From a checkpoint of a small transformer trained on Wikipedia: 16.3M parameters, no biases in attention or MLP.
Each number is 50 + 15 x the weight over its row's rms, rounded and kept within 0 to 99. Layers, rows and columns count from 0. The size before them is the row's rms in percent of the matrix's.

# layer 3 MLP up, 1280x320, rms 0.0814, rows 1164-1244, columns 80-119
103:78 42 99 59 16 52 21 56 51 49 52 40 79 37 40 59 65 47 55 41 51 58 67 56 47 49 33 74 65 57 40 31 52 39 51 66 55 57 42 35
094:34 53 79 58 32 58 40 63 42 41 33 44 30 56 80 74 67 73 50 54 52 60 30 57 40 54 31 69 48 28 56 53 29 31 51 36 79 37 55 59
095:34 50 60 53 43 39 51 31 55 63 73 56 35 58 39 53 62 56 21 37 48 66 60 53 61 55 62 20 64 53 54 36 47 76 58 19 57 64 48 37
104:40 47 39 43 54 59 47 44 58 32 42 51 37 55 57 43 71 43 16 49 50 66 60 37 49 72 28 34 44 39 83 42 43 47 58 42 60 64 34 23
113:51 14 76 29 38 50 48 59 60 46 42 35 28 51 28 44 32 40 36 34 32 34 48 17 20 34 61 31 43 84 39 44 52 64 46 45 56 57 44 40
100:52 49 65 38 22 64 82 38 39 55 35 61 56 56 64 59 84 30 29 31 38 61 46 48 49 63 59 46 51 49 52 56 21 62 64 48 57 61 28 27
103:36 05 75 51 46 43 47 95 48 42 57 40 36 52 57 34 38 38 42 50 36 49 59 49 34 30 65 39 57 57 42 55 30 59 32 66 53 30 44 63
100:34 49 47 39 53 58 45 53 41 54 56 54 72 17 29 46 47 52 53 48 57 38 48 37 70 60 65 68 62 61 51 44 30 37 55 42 70 58 58 50
099:38 12 36 37 42 44 66 54 71 82 39 66 49 39 38 50 67 49 06 39 60 37 63 40 52 45 63 37 66 75 50 38 40 52 62 44 44 43 34 88
095:49 43 72 57 70 52 61 25 53 38 41 44 55 78 53 46 46 68 56 59 49 61 42 55 33 37 75 50 67 00 67 50 43 38 61 41 36 54 67 72
095:30 48 57 63 61 66 28 40 49 31 42 38 55 53 52 64 52 54 55 34 64 43 43 33 59 58 46 52 31 52 61 72 54 71 62 81 30 68 43 46
099:55 39 55 65 70 56 54 51 27 35 47 59 62 17 54 52 40 55 38 43 67 69 31 53 43 51 51 74 48 39 54 40 39 60 61 31 44 44 51 83
087:48 45 54 56 42 54 32 57 59 51 58 59 36 35 61 42 64 40 61 49 63 49 56 35 19 62 45 24 49 50 50 48 58 25 58 65 56 59 40 57
101:21 42 38 69 56 61 53 19 57 20 37 44 35 60 70 85 45 75 46 47 64 51 47 89 28 50 43 75 22 51 64 52 49 55 60 21 56 44 52 49
095:77 38 51 30 36 44 55 44 57 56 17 71 38 33 40 77 44 40 61 55 24 51 38 65 87 61 50 47 45 27 37 52 73 64 45 34 54 52 43 58
098:68 63 66 54 57 21 87 61 22 53 40 61 36 28 88 42 26 49 68 50 61 55 44 48 46 71 63 40 42 60 38 44 71 62 44 34 47 60 44 68
098:58 51 60 33 50 38 29 49 33 54 58 68 73 32 64 50 68 34 59 29 56 42 43 44 53 57 50 60 56 45 23 42 52 50 53 84 72 53 66 72
099:53 29 71 58 30 49 33 33 64 51 32 49 58 32 66 43 51 31 03 47 50 72 71 29 35 56 56 57 61 37 34 61 54 36 54 26 39 53 33 72
096:61 54 39 62 31 51 37 17 43 43 39 68 53 13 58 64 64 46 34 55 67 58 49 51 56 50 36 64 31 58 32 38 39 39 60 36 56 55 49 51
104:61 24 37 60 47 67 48 37 57 26 38 42 59 46 25 45 85 44 36 52 39 22 49 35 55 79 71 58 80 33 72 56 74 73 28 42 49 76 19 47
102:44 57 57 63 38 34 61 49 46 52 48 63 61 68 68 53 55 68 55 46 61 45 67 38 58 45 47 33 80 52 46 35 52 36 37 31 72 81 53 62
113:37 41 78 39 36 07 73 63 32 48 70 49 55 52 53 51 32 38 28 33 40 59 31 38 76 65 50 38 98 64 41 68 53 34 34 63 65 67 66 58
105:71 65 29 23 36 31 56 30 62 33 20 47 55 53 49 72 50 70 50 73 58 78 56 41 44 65 34 64 66 45 75 61 26 82 40 50 45 62 69 67
096:25 37 87 34 51 52 46 65 58 19 32 52 37 66 44 68 81 55 51 74 35 35 58 65 21 61 43 56 64 24 51 35 69 36 55 11 67 66 47 55
108:43 44 62 36 40 34 53 45 44 64 57 46 50 49 60 40 35 45 75 61 29 40 33 37 48 39 60 65 67 57 48 39 49 56 32 63 40 43 45 67
095:53 22 66 48 56 48 79 37 78 65 40 42 65 73 40 46 47 33 52 66 67 30 38 71 61 64 69 58 49 42 44 60 48 43 62 44 49 49 46 82
100:68 68 57 38 50 45 32 30 41 43 50 51 63 54 34 34 60 50 61 34 40 52 65 47 38 55 52 53 42 67 61 29 58 46 69 27 33 34 57 80
092:59 50 49 61 51 53 57 77 63 52 46 55 41 45 36 34 18 55 45 49 27 53 37 52 59 55 63 63 28 35 60 42 77 10 80 52 55 50 54 56
093:36 74 57 46 66 47 48 48 84 45 22 65 61 33 56 84 75 63 69 81 32 62 41 43 20 65 53 79 66 38 62 49 62 84 62 31 39 48 52 46
106:49 48 73 57 33 32 71 58 59 52 50 88 53 54 31 64 54 27 67 55 68 46 36 73 47 34 59 50 75 43 46 59 38 44 81 38 39 21 62 19
106:55 28 39 37 55 44 51 30 72 40 60 35 33 61 67 62 51 37 39 62 46 59 55 35 66 71 53 63 72 54 39 33 48 49 42 21 40 60 62 55
097:45 62 32 39 53 74 50 60 47 53 66 65 62 53 54 45 40 47 57 59 26 40 34 45 47 38 61 27 43 27 76 55 23 49 58 38 75 59 38 27
121:25 50 42 50 85 37 25 39 66 41 74 42 64 66 18 50 68 49 66 61 23 64 69 38 39 57 63 52 43 59 57 39 19 66 43 56 59 64 55 53
091:64 61 41 50 45 54 57 64 50 68 53 69 72 66 52 82 25 48 36 54 55 43 43 84 64 51 74 49 35 41 60 43 60 73 73 66 76 44 54 68
097:53 50 33 38 56 65 62 61 47 54 46 56 37 59 29 46 48 63 61 32 50 46 23 46 39 61 53 48 64 65 71 49 37 40 69 64 54 50 43 49
103:21 47 53 50 64 44 88 58 49 47 45 62 59 87 66 67 55 24 37 45 74 35 18 52 47 67 55 48 54 82 70 82 71 44 42 33 42 47 56 50
100:37 46 63 67 60 42 34 76 18 65 42 40 46 64 38 28 50 50 70 61 92 45 63 56 36 75 83 55 55 52 54 47 63 55 44 22 69 50 39 48
102:16 61 61 30 40 53 66 68 41 58 53 15 52 34 23 53 52 43 44 41 57 53 68 51 43 29 42 71 33 38 65 51 43 14 74 55 56 67 36 48
093:32 67 57 46 40 82 76 44 78 51 44 55 58 63 27 39 57 37 37 68 46 47 72 46 08 62 48 53 62 61 44 44 60 59 63 36 39 40 35 55
102:37 31 74 47 36 52 49 47 48 53 50 47 43 45 16 36 56 31 51 11 45 62 92 37 34 69 50 47 64 65 42 25 53 84 60 23 24 54 58 32
094:86 39 47 48 46 63 54 42 81 34 27 50 30 49 49 79 61 44 50 36 27 75 46 29 46 42 47 55 60 47 52 43 54 47 46 42 60 66 52 47
108:27 45 41 34 81 13 50 37 62 48 57 69 43 54 31 41 67 32 55 30 55 40 44 33 61 55 60 43 52 53 53 50 29 32 77 39 44 59 75 40
096:63 23 25 40 48 64 28 81 55 33 47 21 64 46 49 59 52 38 60 52 60 56 40 75 36 60 47 54 61 53 62 43 37 29 46 44 39 38 84 37
107:37 40 52 53 21 37 66 36 60 23 44 35 62 71 37 71 29 24 71 64 37 57 51 41 37 64 66 57 64 19 70 63 24 60 43 20 71 54 53 48
095:62 30 87 44 36 54 88 13 55 38 35 19 41 39 72 48 32 51 62 79 20 50 53 61 68 61 30 64 68 58 66 35 41 65 37 82 55 61 28 58
101:59 37 52 35 53 73 54 60 34 48 58 48 55 66 64 49 25 37 56 27 35 27 58 77 58 20 67 48 47 44 52 45 32 49 60 70 26 49 31 38
094:45 46 36 60 43 45 65 35 34 65 58 77 45 43 59 53 49 45 59 28 63 28 77 48 67 50 54 66 55 70 61 36 64 53 67 76 22 60 52 46
107:31 43 58 48 53 82 11 43 45 37 60 73 22 59 52 65 60 75 50 47 73 39 40 63 51 47 45 49 46 83 62 49 54 62 50 43 29 59 49 56
110:39 39 63 52 35 71 28 77 66 54 71 76 65 44 68 62 29 35 58 27 52 47 39 38 62 49 42 65 41 64 30 38 41 45 56 44 28 36 27 32
096:59 44 55 38 57 80 92 57 25 41 56 29 60 49 45 36 77 86 57 43 30 45 39 53 68 31 46 40 51 30 43 70 70 62 40 47 47 26 32 48
103:57 44 50 57 74 45 27 66 43 61 56 51 38 35 61 44 68 75 49 12 73 58 58 44 50 60 75 73 61 34 11 64 56 43 64 43 50 38 52 66
105:59 58 48 67 57 46 30 24 35 41 45 60 57 51 42 48 76 56 39 48 68 46 38 15 68 59 39 46 52 52 53 22 50 54 66 47 59 52 29 45
100:62 31 59 45 38 50 62 47 36 53 43 58 55 68 62 60 82 24 66 26 37 62 37 47 56 59 51 61 35 53 42 51 92 31 50 57 34 41 32 36
107:67 47 49 47 72 86 78 45 53 41 58 37 55 69 33 82 29 68 41 54 26 54 40 61 59 63 82 74 36 64 49 52 48 44 57 60 56 35 76 66
107:37 39 84 42 75 33 15 66 68 22 61 57 99 15 52 46 56 44 43 43 61 42 44 56 47 54 37 23 67 52 46 48 14 15 52 54 32 44 50 40
101:51 59 83 34 34 40 50 63 45 30 35 41 42 46 49 45 41 45 47 75 44 58 54 24 49 32 62 75 59 72 50 41 11 70 52 33 69 58 40 53
107:70 57 31 50 50 48 42 59 52 53 37 77 41 35 44 60 29 51 42 46 86 38 23 56 76 44 50 60 53 63 41 64 59 57 64 43 58 59 66 41
116:49 53 43 53 56 38 29 62 72 59 30 43 55 45 38 66 24 59 23 55 36 29 79 41 76 55 53 31 41 33 52 38 39 37 44 35 43 68 38 45
093:68 50 46 46 42 62 58 42 38 08 16 40 71 57 52 60 44 51 40 64 36 72 55 29 48 56 50 65 69 52 44 59 37 21 55 29 47 61 54 86
104:35 44 41 39 81 52 20 61 50 59 52 71 41 86 34 59 65 35 47 27 50 66 70 51 15 52 68 58 44 70 56 38 50 63 60 60 57 46 59 25
098:40 48 56 71 55 28 39 39 30 53 33 42 70 31 55 47 57 36 53 43 40 56 62 54 42 59 66 53 60 62 34 65 38 52 46 43 49 52 55 71
100:49 35 61 69 72 56 00 50 51 69 38 71 37 61 37 65 43 34 60 65 57 39 43 23 52 53 47 27 35 35 61 37 46 59 31 52 37 55 55 38
098:43 48 50 59 60 67 45 72 46 34 66 50 48 42 49 49 47 45 27 35 66 24 53 48 52 69 56 40 59 23 58 58 79 39 41 67 41 39 44 21
106:69 56 60 45 58 33 56 45 63 44 81 34 47 53 54 35 64 50 68 43 66 52 38 40 47 54 49 47 73 31 64 20 63 58 57 55 55 68 41 69
102:33 23 69 43 54 57 85 63 44 50 48 45 68 24 49 53 78 94 82 40 54 60 51 52 53 36 42 49 43 68 35 57 49 11 48 39 59 56 58 35
088:50 65 46 31 47 78 61 41 35 45 45 45 32 36 56 77 30 45 78 63 53 71 47 21 40 26 51 63 21 38 69 21 44 23 26 57 53 40 48 68
099:50 62 37 41 14 42 60 70 45 29 87 31 46 56 67 59 34 38 64 55 59 74 58 41 43 36 47 64 43 37 29 61 47 32 42 55 46 61 37 62
109:75 42 38 27 33 30 90 51 33 40 35 45 66 70 51 72 43 48 59 29 75 66 63 34 48 42 39 86 40 53 46 42 38 57 65 41 17 33 33 58
104:61 41 44 67 71 46 94 47 38 47 77 28 49 55 55 24 52 43 54 49 60 78 49 42 53 60 56 47 46 37 67 39 56 00 41 76 50 61 47 66
093:24 44 30 34 69 52 39 69 34 57 59 62 33 31 29 40 44 58 53 38 62 45 58 49 50 29 47 34 55 30 50 57 24 69 60 69 50 64 56 53
098:38 45 50 75 44 40 54 47 52 48 75 35 34 50 42 26 65 37 73 52 53 45 42 53 50 56 35 72 41 40 62 43 47 51 46 37 59 38 47 54
097:26 74 59 46 48 53 70 53 56 49 56 54 49 54 63 27 54 60 34 43 76 48 51 23 51 52 44 53 83 56 42 67 42 61 45 43 58 66 30 15
104:44 62 33 33 51 52 56 37 21 70 62 50 65 39 66 47 43 37 33 42 60 13 37 62 38 45 34 43 57 69 62 30 29 46 11 50 35 39 44 34
106:42 66 60 66 47 38 64 51 43 57 54 46 37 40 46 23 38 64 55 50 45 74 66 48 40 41 65 43 58 06 31 73 52 77 54 37 57 40 50 50
102:50 29 68 65 60 38 35 79 61 11 56 51 71 36 52 54 31 46 76 36 60 34 45 53 49 33 59 54 31 37 51 63 53 84 16 37 74 72 70 40
097:43 59 73 49 18 38 55 51 41 60 38 39 53 15 53 83 38 65 49 38 58 47 33 46 57 75 61 30 36 51 58 72 83 68 61 34 63 34 42 63
104:31 31 65 39 49 76 53 64 53 50 48 59 52 37 45 43 35 57 47 40 58 50 69 53 64 58 60 44 38 30 58 48 66 55 75 57 41 61 41 55
098:42 59 47 46 57 65 44 53 31 71 55 66 47 36 68 40 64 32 39 56 42 48 71 81 64 45 45 49 58 29 44 53 34 46 45 39 24 58 59 69
096:43 36 67 59 46 41 24 61 39 69 38 71 71 44 60 64 69 47 38 11 79 72 50 67 47 52 64 70 07 60 57 68 70 36 43 39 40 29 64 31
098:51 44 50 44 61 54 70 43 49 52 35 29 36 33 64 55 22 52 61 54 63 40 49 45 62 36 63 37 37 35 28 59 55 30 51 32 65 83 51 47
097:56 84 33 60 53 44 49 64 66 31 50 43 64 43 87 86 76 31 53 55 59 57 79 65 29 55 33 54 50 59 68 57 47 54 50 24 66 30 56 45